config.toml
norm_eps = 1e-06
positions = "alibi"
schedule = "wsd"
Each number is 128 + 24 x the weight over its row's rms, rounded and kept within 0 to 255. Layers, rows and columns count from 0. Numbers have three digits each. The size before them is the row's rms in percent of the matrix's.

# layer 18 MLP down (transposed), 384x96, rms 0.109, rows 284-356, columns 0-95
091:129126078113131121173120153106115101160138149143126151154085133114130184153143094142144129127115153114145120098183131135173086149126140136125131107139106119109092148115140157125151178170097098110104142180143145144140101101125116097143138107142129102100144064105129128127103095123108118125
100:121065119174153148161116146142126137163114139157088093114129122129120113103144161104151161112149120136157140174121124120103156145070158155096092101187080123115129142140128147118144147145144107134119159144145118124107134116094072116133120087136140115117115163096125139147132143157130104103
098:074089118112089135179117138118139112166139118116133138129140125068106128111137129125139121143167119111121134167115126122144155109139149139136132129126174158115126086160114103113132171102140115116133107121150125121116143059126142166121143135176147139148139100153102126073107131075129113183
099:164179137143093132097109098118123147120080146099094107088131092126106123111137120166158122129148089093150140146130161107149162093112133126081124122107117135127108160136131116083177173109166129171122092142141141172162110142107137140117128111089116117102129160121117120159153130141149128136
118:146156129137155103153164080153102163118146138116123179103134163105101145123131101125105132115109122126145129083123124118085142103106171124141174140124100143119119150125096136141150150102127130072177130110181144133138134104108146136144142123110097169138116108174107096063127126118125119146
101:145155128188113077128133111094136134123174136095143124143115104160129104139087152139143123151142139160092138140162147134113088116116111125124141099143127149145162140151085163108149085121168125099124091123150122103107131146111063116121137130162098150089130114119164136119150148129082161115
105:141145082149177131149128131124120124093140092169115095134123142130122144133099093128135129148168135154135125162164169164142174165142115109136112132115102147111064133092124123060116123155141122135132130095120095141138102092196141132097110124128117127137110119126136111126095152088117145127
105:125104099109162129125130169094123130103115147124134136141117161142175122108149151110133153136111125127106141099131134172145133133098146170109159159107158116143070124121143146129067150156115132064118131164128135149136164110109105113151096110103135151124105138128093167086135118135136172080
112:111115180107112120112147174104123123154145123136131134158143130173155100128115094116143143150111089105116118169131123123121095083105169109113107097084122118106124152147103147132147153102152139094144094130092107112143138092124135111103134129163151147174148131130125195076117169142135121138
113:145106091136142105166128109168145091118129105171134133109137128134140151089122110068105119112097139110114149123131121109118150101126183160113114086106118111099190117127103149148092116128182146159112120141144133131093130101133188121124158125135151111124141086136136160172126135148126123156
090:123109161145152138115115128121101146138107126097154154097107154117159142120109128103094137096127131135125098131119104089102123140114153151145143164110136194128121136126105100150086082150128141112098157123132133092176105117154103161083105148157171168111153109154135128140163106173104093139
105:200167096142127137130136112128119135154121133142090080101160101118084117130181155117162115093099141124117144138100178102129150153118108111124148147114156148116139129145113076090146149118134145139116130124102149144122077090143082163095136121123154125112145098114131118134119157153128161125
103:147117105138124160091125102145087126196133143105161147135140127098150133148118085114165143146154113148128118100113091123085187129120103147120143132089110143127105079112149159141144088130120157132142115146110148135135165143153128149149107148095134126117132126134163170077145133113114120073
099:174157160145148139149107120136147134146135120150104114085125123155118077134117111167132102135136157111132155148142125169172074119143105139131138103176144109167103119083127119129092117113135173102104145139121097148119124163124145119116107095175116127105164108141139139154102111147164094090
090:157136092089126144160153123172111160149109145146158112133111138133122117137133150170141122068137155136142095110138131116146101137089114115120121157182091120108108130160140091125126123114127157112133125144141081151109135156101133107155092119091118151151166078142116148176121131147091105086
095:090127101138160133137092146079143166151140132151114157118073117115131120141128157113122148109123149108108119079136100173139116177152121157108141142074110105088143126159155125103128093101133152132147129121106124141152151132143117136160107150090120190153146081141108100129092121147142123130
088:122103124139129114135086074086129114131145126125124154106110177103151139102109104144125085126140106115143120142170131152167180128120123165112136132169113100125162128127137115087152137171149165173109134110145070127122119138117129106126129164129156108160108152099102124153146064116117124133
085:109133129121129117097124139140122122123117114138157115153097141147138112183125153181127150159108088128135150141164112106095121142136190123160143099101097140112136076177149123099112112142165112143135160122140141089119120093120102133113136156137157164096126091133159123139109104078086094137
108:141161140142126142142100105115123116142133094170119173165125120105161157106128180142110104124151137129140140146129096138154090100115116158114128116111163134073133138154127136092129156119107100120143114075090153101095104136102100149163107143125172081145139155129091144098145162120145093142
082:138108097152131130159179117131102114103090142086131129131114088128131124139164083129151097157117125141095167123124144105142108121128139106150153140199136122142120136108109102072167127108125109152125176120141100156111118155141107149098089152133116119168100157125111143152110113116140180151
102:130142094139136132142102133151114115080116129164125122144126153107138147136201129149116122188099143113145096130100150119169148104126118181141120125097131101114110112151157132091099130109121152114177142100111113097118102118106125132131136119141159090155116136125114108175098147099138102190
112:111096118152112148148150114120166121070141123116155150110098109098097114097143123097157144093120142154135137089133134134125106148119104186115159106089152123138116087136100124124113159140116154099146175124154131159149147147109114075178125142142120145103150138162116107153155095160123165137
090:120101123143098108140139087112121101143137139123115114135143135119156115100099097120147159134113123103137089129108152101156150110134131137124168097116103128170128117142076104145163156113112093173124176160101125161154139126152138099174115126145140153129086132158082088156142147130158144186
105:146120134099126158081129102136123144127126120134122113116098145157113139110143125136122125139088137106111154136066122112066101072127150166137168137093133122137108178129129126164163107117141146144142074106072142144125141131153190124145156150142128126141164085158140127113145141138129103121
114:158164128115102152105117092162154150175097115164133135138139151117157131099130119112145129130122113120114182123122065165101147113124153158172135167130116105157117174106078139160108132140166131096119116099123101133134166083136113116121106134129138140085126112119159125081150126142103116126
105:127137167090146112151158108162098074103140160123141116119104135124131123109112138135136096100156144121140145092161145089183140130148176144126092122095093153096166116116148132125144139133155191124151109144076133105167117106099119113129111111160150149102084152141109113125121112126146129112
099:097138194088116104154136079144131091137110127142139100140103150077120138110137142138085157130126117130136150111191113134137087180110100140139122114153118118111104161148137159108160170135145127126137096116128168111158117108083130131149144137135171086129094135142118145102112146123131123103
105:103104140123148146140121158083125099121118139112169112126091180103146152108124142085078142107140136134158158116103108108133130123136096140112109113139119133153098171085139139104157142113095118161103176148155173161121145105136159165112146189124143123101120132162149114115125094103135117110
145:155120135108134122102139146121127168148122111129117176089095138132149094103108159106111126180090126140134125145126151107141150114111120136109098147138180076133162163098162114135142092138130114117142126083116087168153123123146095155061144127123098147138111168122137138129167145090126146144
116:137133088104109111133132150164163177094156079109129159126125123133131126128114093092144111097128140107164142153156145112114124134159123127128126161114100133152158154134133144140159141166130123132110156084144170099070099065120110154104134141147139110115102111155155120079084119146115130133
088:092102116141107083119119119152112095112136151092137147129150094140144119109119133103118121113151135113097115174149101124114171149151150112117113139123127074090130132161163128166131105128133136158135140118067099101123166143129119119185135076126110136100132141140119151146123152105203145132
091:182168113122146122117105105104112136150177170125065106122092133108133156172112114128139103118137139146125098128147126156120084127118148131139156126119145149120087203144127135099103107131124137180125121097121077138118133145129107123087111116147122141074106112104118141130142123144154118163
118:153117168169173160099075099105119109176144104118096095096175109151133127161083133155172137148123145180132122124118093109178142142112160108125131108167132114116104133154136091099128117125122139136102147143123130145086116153140124140121100122134111115092108136155101163126133139105142139110
102:162132130114138127180120110125124144097119127106113119153115142160124128096129105163136159100163090058089121142154100119134166103130120121116152078151093141156134111166155127135111146126130121132125097155141110124101127136126163125095125141105186164124153129120133166091131150154069102142
104:088149108122123188155103100073083117137088099130105142130162108081067107159109148167121124181137157160136117121139164116117087137127127133096138140125099147116128180118135144094163149124134104132124125144155134119137132153104133113143139109128120136131119090166100145137109161134138140143
094:131106151110144146067134113084176148124128153125155130137132150140092103115132175129149097135080148135159141126093124136124143117159121155118118139164132131117135133101126136110119120131155120146157100137108109109154163156147114096169137123112194126147155100119097129119093090140101058147
086:111102130126136095126100133135133151122143125133144161108121104144114171130104137128131097162184096146155113131157147065079146089120162138160139131106108170124158154132131149120083145128133115090121122088124148108103122146153089182162114148122148150105104155152141118109104141091153150109
090:097092142133155141127121091125112110162158114106144109129115135176129140097106116159101123158120123120095112130114109123119120141100166162162102115118149152117099128079067134140081119115143110108157132138094179129162170155155147138144160166127137117102131133145130135092138102114149130189
098:127087142132147161154124115140097151108157136132103121158114171143124135179085109142158120129159161144125132116138087122160116110168144137099146094149184117130088153106135087147113123125132139142116146161141131113114109077088142133123127140146110118142130104122085093107151146063113154099
106:106143103088115138145100149137136127136137082105128110139113148122116117139133128142142160122130145139161135117110175122116107114133094132118106101174125163122173125069105127104140078133106140161140109155120085177120175123090120111109107150123154136153115156135165114154075156105165113165
106:164132103090156153130130178127145134141141129107117145110164119107129129108122101077143125127136128113178154070128103132130094116130139135183102082145158107117162144126094118155154152145133071125131124123121131182120115108125158090133098128135160126129159078147131154107118107116110089128
085:130176140129097142138122181151145123148149102127079091167117144125107091142137103132114119097150129170136106131133177126120145132171155115128162127140115120066162101116129134118132163102149124132159141109153096135131092107128080105130146127150133128131094101111093124187119101145115121088
087:109120116127087156128089124145108122087152128089110119124156137111075127178133160104142099141146138119110085135133142142130146126167115087117116121159162104128160145112144139119141105111126134128178185149133153140100138104123139141112110190151124098133075131162119147131091172099136146138
097:124113160132146087187118112122098132130141109154120148123119121113112126128123117120136068105203168163156074114145109143166088137138145081133128100160092101115169145118118140113111159098148132145128167149157117088133130133114109139126115148128150136148125094153089137130149133137115092130
087:142105138135173140097156154084124086152113154141137144111101106158113168129158120146120114097175102133120151114094135168137122144126111076158134166118087123101143141121132116143091090142125142129129160173127093148167125132100122118175093100127149137087148082142133134144099151116124146142
099:106101149140116117164138146102181098150134150132109131162106138094125135085113111114140114144188093133148139119145129145108146095135109084130109142145150143148136127116156113126052119118091130139116129095151128105147096104130136156103108095153198104151136146124100127152145151163147112102
088:126163094139139139120063112153145078139175171163117118118120156146099112156134100148149135125109158136153108115130120144150155132139139148119111107084103142108131132187102135146144072125105112150122172128097169111138114086105143103137127133126088096109109111127143145149090097135135143112
111:098150132115122096098105138108149117163108132095094115108174167132141151129131131130131122113152087154151175090093172148119142137166154124096105129140121084112141111131084156155139112164094135147152122116143137134102123130152083148101146142140140150086135113101133127099080174140169136138
103:123110167119103135119125139139149154165116128161118089147120128153090076106094126148120129125167135129164164123160127160121151111065111108116150137101157133138141144160162128136098190143131114138108128121135116120175127096144086090115120103150118097122127128087135164098128144090124149087
095:119126103139103162122158141133136091147097131179154066101125078123135145108136124133153107135082153126134134111167112145142112082155127131147101118099102099135122125135141128100132149095137128158101154119113156148112112169117173136112170128167149114098126182145107172141118093150113122102
119:205108108126144146158150096146117110108163091162113103162128154125150089092117154101095108148108152127105139158125140096120122090120106185132109139133156109121153130122151100134123103098127148130154164121126115129115156118164152118100118125182116138133110133107156093138175148128151103105
080:073096123122127128148127089107138140087138141120145132120113119137162100121116098135125115081143135118174120127171125139105162135165101107119154133095139079125126101112144097125157144168108186129173156130146126123114101154112109144151140143097109128154102136168140096196121121128113167137
094:127160157113109114122146147145110104115137142108150147149134170184150130093118137089160132136099092110109122135157118124146145149163116131116128145069159120123160114102099074126136167086109104164149068135107109168102096083106143129094148122133132137124167119165143147116127129115130119128
087:120122169128120161103113105144152135155113104132136152123136109131134160131117165106111102151127119161157156113116112138123159103153154112062101114124147051130149161126165176113140110160144090128092139166143155143134100096139111133109135101113116103080130126132161116120125144115074110138
096:133140179157125134104094086118114128137135129089124169091147090129096125117162151082134092149096100135092168114160149151158124117147141135151129137112146112122128139155148095119136097145132142149133150094123124099143126129134130147157136086122126123134135120107086093130101144085160150207
099:156115110065150129166140177145146085108118123163113130111164112188106134136134147105151146155095110142116130103129143106133119115131114126165092092139107123125139147115099154128147140115176130125135123119119132127134133111112135139146114127089157195106079162133094107177094103105107138141
083:120114110112099120105108133146116160107157111122131147108125136133160144135164132074177121112155123109053090095122134125108164098133092112133088155101106157148143116139150150106162151130103141110143149136117147130142161117153156156070127152078146126139128171148115125139097100140158118133
108:121131157132098122143167111163163125124133095131115122151121139106145102109186146163151132109060149150136156117148147136175109117158145102110107093164121122102114154138136121142128119108188133147109114148135112114125156112146132106176129104123141135087092117134129095128090148124089135069
109:101117095142120155097137123130149091144125154137137121104110172116159147101168116122098098152125123101068143134088117118106151084113152151159088112141140086100156095125089140123138138138135116195136127145132153161123155107137157123134129129153137122105151099122103126156139125145096180087
087:176120113119148151119121106161137150158139109091109146083082133124125123108154094167112151151120156119151145135103097111090112161118135151150192118109118109118142116127153143122112097173110126135161123145155081132129157145129104135125117112112117102126149096134150086200102098122107148140
102:176116129097141118151155163113159152140146106107156079148150157102133163118155141114146132118080121127122100134145116144122093067129148110103111105155137113121113149172140121134169160117146114136137131148109131149102081123172173118146151097150133139062118106104116103131148095110117128136
100:128081158133131156078153112151115113137133148159085143114138101139081129156132130114140094143091141119120151116152170138128120117102096132163126125100132121121127146135111123132174121125092130122130112133113150188133138095079117137170117146091189092103094152159151157116111152143104160137
105:116134133133120107138123153100141107136171112132146186155092090143100105114106208135117108148143119129078110094155125132115124139102115132141107090137130132125115113113124199180156121118095170110096160130138149107108132116127136122146116142116162126138108118160142128085102132109130175136
094:143170132099139104093121148123132096152128122117157123130131144116120123157111117144133119104139172118120084156112163097103119121169140145109192144092155146155091131172139127136109130140112132142175159081135134104111109100162132094164088150121128163103137114143117086127096083120099138153
083:129143176133109069129130120150135120138142122138144125153141117111117169146113084128147121131081072112113108108112126132147146081148149087129122167119116152147141163125123107142168168092162122141121137103117146138152080138143151100175090145130177136107142117116143152124091128140082115097
091:102098113124151146132116135128135127085171122143141114122151104156075065150135128164104131136149130071143143110103114128109125150071122124128167130079092160154137117131124116123121101113103139140139154114127082131145176116193100144112113127135157161137119167118134143156145127100143125102
101:133079134126152142086143121129110147120141100153121134131143115124129186155101082107116141133128129091132134142132089128115125124151126127159097187147129103101130119110150141131107148136152123124108115158135163151138106156107132146126110206126174162121127099119163102141119082077102111085
100:131175087122107121112130118135098089117160161160101125132126135119145080156125150127103158150103090119109120146125070141111110129158150144113131096158120116129098171141153156123109147139144123170067096155077064145149141154110129141139136125129118159094145160132110128133152136127147121107
107:136115131126121138165119101135146145142131145132098125096116150150132147137122126127122116136135105103139126107143098131116123107174137128101145132124125140121171184118153134149193134146110049098163081093166088153113163114087086129159086142153122142135152124137140153105141143145119119080
115:133127139111128128143128125122105144103138147102100131150126127152123134096111151113173079135084072123139140153141150162115126148119084151141152143116086140129131145107172126142121162136141168131165098065138102144122160126096110107134152125116147090149146157125124109183120152106097102071
104:169135147134110166113120101129146085127144139127169170146127111117098084132144156129111154071123169158126167108122125158127118162093134148085144168116122116103177119143125177142140153125103156126146136072109136123111149128124122115137135112137123102114127176113127147105086118076107108123
108:098147137166128098123081110108163125118117113118123116100167117157145117114152160072122132129088183129170115094149119117099127172112092136130111093133111085166121128105163135120118126117103132138123134146130117105138173127105083156161117178158160109151139130149147139149084133137121151122
096:112128159100109140103143122136148123112133156107144142143133094119145150120104144163113124131143121088182139106130152166123097109157175081150142117077155064168083159136149137133131134132114137108115147172154161094120126086120109128140109155136138141116123109155129153078147119090130130097
# layer 18 MLP up, 384x96, rms 0.208, rows 285-356, columns 0-95
097:163100156098144128146136146148131090125142127122148090140120145132107155097109155096071142131137118120156144135160128160109125092146147145101102131079138139141080092127152107185112090148102126107116161084141161109101122146133149175104102148106135150111117127141123113143148125121165179135
097:163179124121146127132108143146115111148109127109106089116072139202143145120126134130114100149114106129112133122120141127099104141105123134141108180136096127162119133091122133136144114127124155114135139126125104120174124209149131102145089130099146128116138097075184104120098158138113146138
102:135099101119123152138135159138150154138154132143159088125078085138132177155121133160118105153132120125124147149148136126153116147159083134121102095090086133099102119146121157143114143128105147187130094142143148125145129136122147118102142078133182129145155122089134187133092094134105141138
116:138113118173135132117140156087122119140136156090146124116110133164088144105088126131123136101118109142153126128142157111123145155139118156181123130119162113166201119117130109116113124141127144140137155138103108062112138101122071163158135103112127095104088124132162090121130185132144142125
097:118083132121126146129116140131127129192121120131114182119162118112140116149115080127091113128086141113182147160128128147108098114160171153176134140096094101064110101169128103151128142122156106131169131142098139126153106131151114142118114112138134120159117140109120103118088112156160137116
104:112120112158153086121132138115154114109151167119135120144106115139186078154156079144129146165105145134120143121157088137184153104140088173169078143144132132151095117143113119126117146130148181128155124130117153122112164132107096110123149111143115119110122115109140094141111135118130069134
099:145115107144141138182105185119124156099128109124177131151110105101093121115123111125107124109155114096162137121130134151182124086133102087169164169145128114155133145137107128149116108112122132115121108134111111142103112158183129112125147048109098119112113135152173131117129149143153126116
099:106106084138124146127133144158159139119127111101137074127167106139112081129103137180110134108117157120093133087121130140167170111181117120163135136142108104179137110143125130147149126077123153115170123160126141121124130113091143130157115105143093158101123135134141087123114122100090090153
104:146135122173143133112116137090100178132135103122089164120143104144117095144151146180112110084137094136097176139169157149127136181118141119098136158112133105144151103098149070114135137139101147107125124148134091140119160133099112101094096143118113140103122087128135162112126122147113158149
105:118123114150129110114121125091162115106159109150127118156136089116120102140145135114137124133148104154149112142127123139144058119128123108131161145143117139128112147150110118094162146078134179110163145154095133149170130130127135103172128116097114135165108149185140138071168163121161109080
099:111140114119132125110163139152122169162160128149161107165127135131120140155124124117090099108133110164120101173148158081144139126105141115113105132131127141143141096104171143113125139125153110072144122154126107131117072185128086112120170163130126122103098137141131095135162118072138097093
100:127167142170144135092161147150133094151142128120085116122108139183115131151126089114092066167140103122107112110119143151110146150168109138145116149119153150116143146149147148145122160123101145141204126143116118119071109152156116130158136131110144107129076143102141136114117139106118135094
101:113100110128140129117130160110131138095100135102128162168110103132157142118143100128118165162122104171130115129150122099076195170114139155139082124123125115103150104125117105122153111204130129104120144117100123097115125125123118129134099156123117093187124083108132156167116128109123148110
094:149115128134115118105117121105139117110129144104094159111102170112110157158151150097098142162140093121134162133152163124121068150151189149118123140085148113151151145123107143143120144180102088129123160110145130141118101094122147093113118119126159107138097180132100103139099154108117175137
105:148131169126110110128127142127115143141108135167134157143129122128129122151084115093122133135113160126137152156178195127111137116134155109121105130129114119169117159125120135161129175123136121109163086142145119154140107089116124098076131107186111135070126138159170112093154149078129135114
099:114094117152157147119164146142152115128091125112153103144090117154137124154158153115109121152113144118099109106118124129136136158111161104173100138131094126152153148120187098164102135101123126086173110103118132127156130135108127119105112094078103148117129098146178135151137198119111094133
099:104100086143130123160141130128174141080161129097114113103151137142137121149119113102130174133138140134112138141125121169142130133157142134156098071148139127147149095099128128107154132136090164130070117145166133161152146125142148171100115134079118083143150174128094115110132103149156102142
110:089135114092117152089101169137124161108115117115136145158126113125129141153187122143169111142126100095117088113150115134193091116137136161111123105134116141139146114150094132161113165089138145144129112176098169110150113088152112145114125114159091126150153116145084137122162141128114111150
087:143180142138091134128100140141138123147179136141156125146115136165141098122132163160117117129202125112145087134115170163117138111137131107097097114110093126096130158132141139153089099147181155119132083117160115081140146110130119125124134115142157142077122101124165133118145138120122138090
103:121114141155115123139091129097114151148130146143166102101121111139151133110125115089132136136151104116128130127146112119119095130137112086144107127084145107152136161166098071191192136115134125094115103157127132185121147109117151122138112086135150122095161079106122143111136095124157168149
100:177058139152115139122099144087112118094112154101160155122151151152124157130133072110131159103114170112156134153128133109122131119114122116154108118164095135136122131159139094119130107076157117159166132122147107110130102142154134097090149108101117132150097123131156145144101147073110145129
093:157122155134149142116140149140114158096140128118113165150137117159148128160143140092130101165158140116077139125148068137153114080133122132151130173185099145110107127151137146108072091137138138118135112091145111094101140099112113093131156144163156126087134146126126110107120166172124133122
102:114144153109119143154092151097139123131106120099112149138158145121116129170122124119153059130128148132143104124132184159202106158143132084106119183150145102132106122108125146134116121053118139146098154153168126107154102124149124139145132134136104157138117146145134090116127147114154121146
112:104122113152133104170120155106161112114123160136160158108121133129158171113100073137114154121086144119144109110127104163142169132154184101144113102095115166111111145121149121166136122122124127177099127159107144134087093144148148151114113145134140140178107118103113103116091172122114133152
101:152096153147123102162131131103153148166139111133098129122136118112166121137096153131113129112143118106144075149108151148111126142158113110124113164160091085133133125151113112119087132131101101118130137120166132129087129134144115168074110182147109067143167085165133149158105124127165148119
098:126080113123166115112101161126121190145143149148138113121146123105129154147122112146115108147190123116135146139132092099135143118180114116151126080102100149086137150109145078149087080136105115126161103110138120153106164130164117125129094121109122141132091111117114129143153177101151127125
102:130140106152142138118136151054114127141165146122176144112089116130125130128162109138138116118169122101119103136125128139122140160162122119114157122086127119149080150153134141170155164120146100148109156144116123136109141094147086128167101086143098073147092125105100134155162109100138126096
124:195115128122098132080155157068111169140122129132109160116125124134117136111117100135138092155117136173114144119129125114135162146088135152126106133111155066134144121106145117119169124160147136136114126143133148114129059117180133154111136114105136118107143161119126080150141167136137140095
108:116160139119107115117104150144092167140113083089157147105058121151135167145146119147111132142116115104090075128146127114134129178102122133133124142143104133129169126114143063132137116121130129085123113143120129159160118104115075127192111141159139115129176112127127097129114152122131128137
092:114109129144156110113165121056117145167158123139125115144123130136165135128087168171123139126165131163117100125129186110125129125108170115103119139126135174141074159104178131145110129130080110100090159137136093130108118083144127131117135151136163119163118158127131115123142124119154143118
096:107131114115142114156158121122146138117091125131157165111114082148153115146111118122105155128106151148096125133086152147144071134155119119153108130188115107102115058161157118116123121132171155098110151133121133155153132093137151134165153146109115142167119110137140105137086167104091120104
100:129164117129143163119156117137123090147141138103090166132120140108157147106073113114119132157141114151152142150105148143113134116121128153116126141097125128131152058120114105172099127153100142122112109156121153088103105160094094105094130167152143169149109103173122110121109089143120148180
107:135112098072138152148097123142093144101144149102163080108115087094145146109131113189115123129122114160198160164120139103132131120119145110150094182124110159159092142099156106161145117115137137155114132109090130130138152122161104149111117103149128122133149124088111123138152141132144128131
102:133188120151123146105102160110125137125193162165121116195107112146089138153106138144092161111146115093143133140088134075134157142125153134154089140119066136118103109126138096108137139143137118133101145129106147110120124140153091110140089134122106120115105147159150107142108129102110129154
104:138138112155119155161128140134116134178096116097143117156129104125175163123114085142091143120099152103121106156118144169113136126090122096114102141169102159137131057167113128171166152125138115123138140145106150110129146098145123126125142140153078142134112148084138096148164166115105140134
096:139133113100120146147115101112141086152155134119159106134164115125107128112109094127153150118167139127118170137135120133125111126162104107130112104106090095120133126158137150153143100169146130103094124183154141170148126131135095118114123078111162167196162108150159148122078154133095120138
097:174149094141106136157120140179102164128097110128161111131154157133152124108087088074132101106146146136136114113116129126095197113145166151129167135129103115118164123141155106106161116114122116143109098137153151113098120109106126125121159124127135139115130110137128076155103161111080163146
096:108177159125153111098083112139140136099077081126121125122129088112125151153068110126110128115116097148138173137132169144105112140138155148128135171176125138168163133119100120149159118098114111118146176155112130118156138115103106136155142136111164126109100102135139132098099143153131101160
093:156151155158118127114140143089107126100099159123073105118142095094177157106105144185134116123115132116113101102159116168151129116188139168127135090131104130152121090116182144122161110126182103107148136124110140115123128133169112120131128126152123133108135100143150122101107119164123151102
097:137075067096175103101147100124120114098120082102163090150082159152152139137133076153126115137131128137152087135157133163148124143117119178164114129133118108119078114132150136157144085132117118111135142124145165126160115097158171120115131139146118104131154140115122120125152145126118116154
084:102065079128149094145103097131140123154088149083141167099119166079146170123122141099134145141116109142110128140127155118104129115122098148102108125125119110163143132126149130143084121119083177068156132168112109151113117140090166134108109145147143125150152093138128109128121128130140118148
097:154168117107134136127159144118143134131116123152151167110106118154168148070104128171117139161143100127163154136148097153086096133083130115140123126129115144138099163182097122113105128156144146123070079103106098134124137160156155137140115116083150159129146123140161103165143123126125134134
102:147113156134079122117104106134115061079158140130139099147123127165110090139111094114143122135143139107125127123132151154111179123130087137140125127124091144147108114140181113139145137135152121147125092080126105144165115083147105159115161161057126107144114145111168115113127107128135135132
091:118139125149131130126122095147129142120149089158113125137141172077112151117098135100111123169130119129074139159158144147126161135103126151137154149119116073103128106173125137136123153104126145089140086115111118132105137114100112150059151126089157160170103115157121124156165134090110150122
096:158102104136108088121130162119085093127139125100157058148115116157102152170147121107109127105099137146154125114123187129125086123126124126151123158115149161144121140155125096171119146175103134109164132130115108126093115130096120123127128190129118106092170140136134140105110081138135142135
093:118136116127137151115152148123119168149119143105123123092134102093134085140141113109136142111131112133157137118164128123157085103120113170189113122107125132120071125126170095160128142137147122157105100150181108096120153112131142123134146084115184097091128171146138122123100118085134177132
102:122125139120123133102121154137129114151127103110139116145129080140144180118118149150076103125112103139119160161153124099116146163092127121175148137091109083151169111146147130156125136133091135089187110119104135116148121158126141169099101123079163138119084158136097130098148130161148124119
104:088142107090126108116116063147112124115132131139123116106171145099154161122140153173130106122162106125099111167143119136109137139165172152115144114179078094118113133088126122128157088122191105127138135139098121171106121151108150128113117134114104123147119121148097111111152105120105112166
092:135135143138109132077132153112134154075127134063142171103136136140101176109110148134104147126080138105123127104119153144112125164146110119132104123161086147146117104129148132159097159145156140109188094129101125086105121137095146119128129119172151140140134139100140123082126154132105166104
107:160108140108151129113151142112128154168127123128124140115116119148099149151104147102131102162138091157120082145161127135127141147117162107081077144145142090136128125175118117139147132128110079118137144179132112114181065143111149169097146105118158122080167115130120112120143157139129145107
084:128112123173119170096156173111066127129138127127100109121103103082125138114113134142124142148126107124085128131109149150103111141086161161157170162177108158121109120162131136176083090127155097119108122121137128142152142097116159087145126122125137166136128140117096128102154139155165131128
093:161109108138171135134149121118132135158135123137144093099108110106123115162114117158124128129182147117122143124108137141122106128131150125141157126191084149142083155152176152133120094137159151116151139117124096139139102172112124070166114120111094116110115129080123086107180087135106127126
092:115150120188139141152140126127119086078075119120148129146158120143126102184168115186148133140136107128148134115145169142077146149141124142149130120161119164105127131128138093136095137113110129156121126121112130109137133113146161126115159169087120136126157102128127119094058116106108105106
102:143096108121106145170146112168111112125146105164150122133132151079132184156116096146142111166167128101145150143118088089088132166131133150110124122126093123118139140148087162138159151123110158112123115110135153113125130130150103118084107192132130106104123136152152138103163131173099109113
098:119115131127114071157107133113115151162105134144131196122114103150171150160123139129103107129126122126116125133152102167149126127101112139089137127167141131113098145135131140106121165140122107121126142168134169138122114142120133160089121163163099100152135075100095136113123130159207132095
094:119133069133116127177105128139133131133099147117149119123120103130134123106129155160162109130112150139140134137156181153110145162154133158159149113152102100104090139134171073112116141116140129141112105136188127086144109157126111157142065115106134182154136104133107154137125126166141141108
095:102132099104153134124082131103147122126162162118128131135125149116116117139114067070118151127154164091094086134163117155123117069115146095134133164139112136199135110101132130131115163120090122136147099121138160130106123153111132137123094148130161143144121151105105125141175165103137143137
105:102138166164103135130105144115136110141152126122126086107117135130125123171165159122109092125166109096105113112107177171125163117148162118087128130100135095086178137159116108180109117129110138125123087137127100095167096122119136134087127134117156168137136098132137110098136134112177112144
094:132154137134109129138094159106127108113147147163111142176131118142088159144083115166158107148109125120066140135147172140139157052124146148111092167136130128144145122115140083167136150113132137092147127117099107098122148126095157151134101157135128142141080112115094145100117143142137127143
099:158066123102170131167110110105125157127095143107119150140104137120121106180103118099155160116155121130103123137168165190121104168139131124120157107119165109096138134096103135098137101118124131166157166115142154149135148155120088129143114128106096150153127089104122146106103137135161138107
105:127137142115161125076098130129133178101120149162101172136137080133123143121159133148155130109098121114122079167146146159140076172144109113139115117136088127138154124141150116161132130116176140093130126108119146146120134080087102145127099165111133136147166089143161172115112143111132117111
105:138114140141142164099126106141118135079122111115143089086153145116195144145161124126132138166078157088131140139115121139126143136136117125112110151115150110156122121131166110116093139147157098120147137092085130103129082161151157156107081126118134110111123154090095172181135113137139112122
100:177154105134136161108136127143122108125100126048147122134122058181118122140098129124083158165115157131130124113111124160136148134115120126130102096152131127120175159101126121092118115135103106125151114137119163144110131138127130109134163110111122155111117135115169119142188149108169170128
096:137140113115127157127128130076153133114151136151142142166161106113142157127124144117098088121123144157124159149151153113083084166093121139083107127107097097084133131124127103105110169141106106128118113108138152164107138137117124150140107136104143063118170194152138143121134146158106123094
092:140137141100106131157170172123087192107116116130126133130115125109126145144118097125096167179145124130109082179133137159120116141166133152084130118107155124132136104119093121119115129145107112096155129139154098147149133104107105147138098173135135125129143110149084172144153168105079118139
101:129151067178122135137136113093113107118121141144133127175169151165143140129160115098099114079141126098156115153143144100143115159094158139104115097110110130177113088102115125116115128098101149109154152126136100140113153105099113164110149133089134114115133140157124148087157134111119099176
100:135133101091133115133077126106153122113098149155159165123121090144144105129141127152143186149128107106141134114148193099119129145120148157100101122135113121121116106157143110206100128155104133141130169137102140117121139138149079105134108096149165121124115109130115119141136085158177148112
103:129155120128088154128133120138098121130187190069107135115145140119166123154131101140158091134128122127149088186167153113131181138129128123094126133141134133093119166147135098110148130137127154112123095134122129129115113152120117133168070126134098104110140142140135172110093079120109121119
107:128102133172116135165158154101144130105126138114108177150117105095154173089175117126118123143109131117120094156128109120097137133161134129151132132166105090141144147086155107159111088111118133078123141129103125128146089146145127162170088155132144151103136109145173136149108109174150151120
096:156111113154114116153076175129096126127127139087135117154119160103155126164141113143113124129113116095111143178100140136120121131156153149127159119136159120077080141108147132121133139082102124129104122155114137085109116108119188126109147134127094135125143137191137113147117143091121174172
103:155124145144088128121088132158169118141135148132147123095104139139146135162152115120147128094109110070174132183122131125132125120159108160152152121095128134126157124109116088144101159116096153074172133106134169106152084135128150116131091077158168117142117144114101124120136145106113142148
095:157124097108177142127133129136130122137130084134122108156107113109138112118130110108088136137170160155097093167150142150125124153122095138139116168197100154093104107143136097094140102151160111142154106127121126172070105122102109133109109165113137165124132094108138132175146134132131112098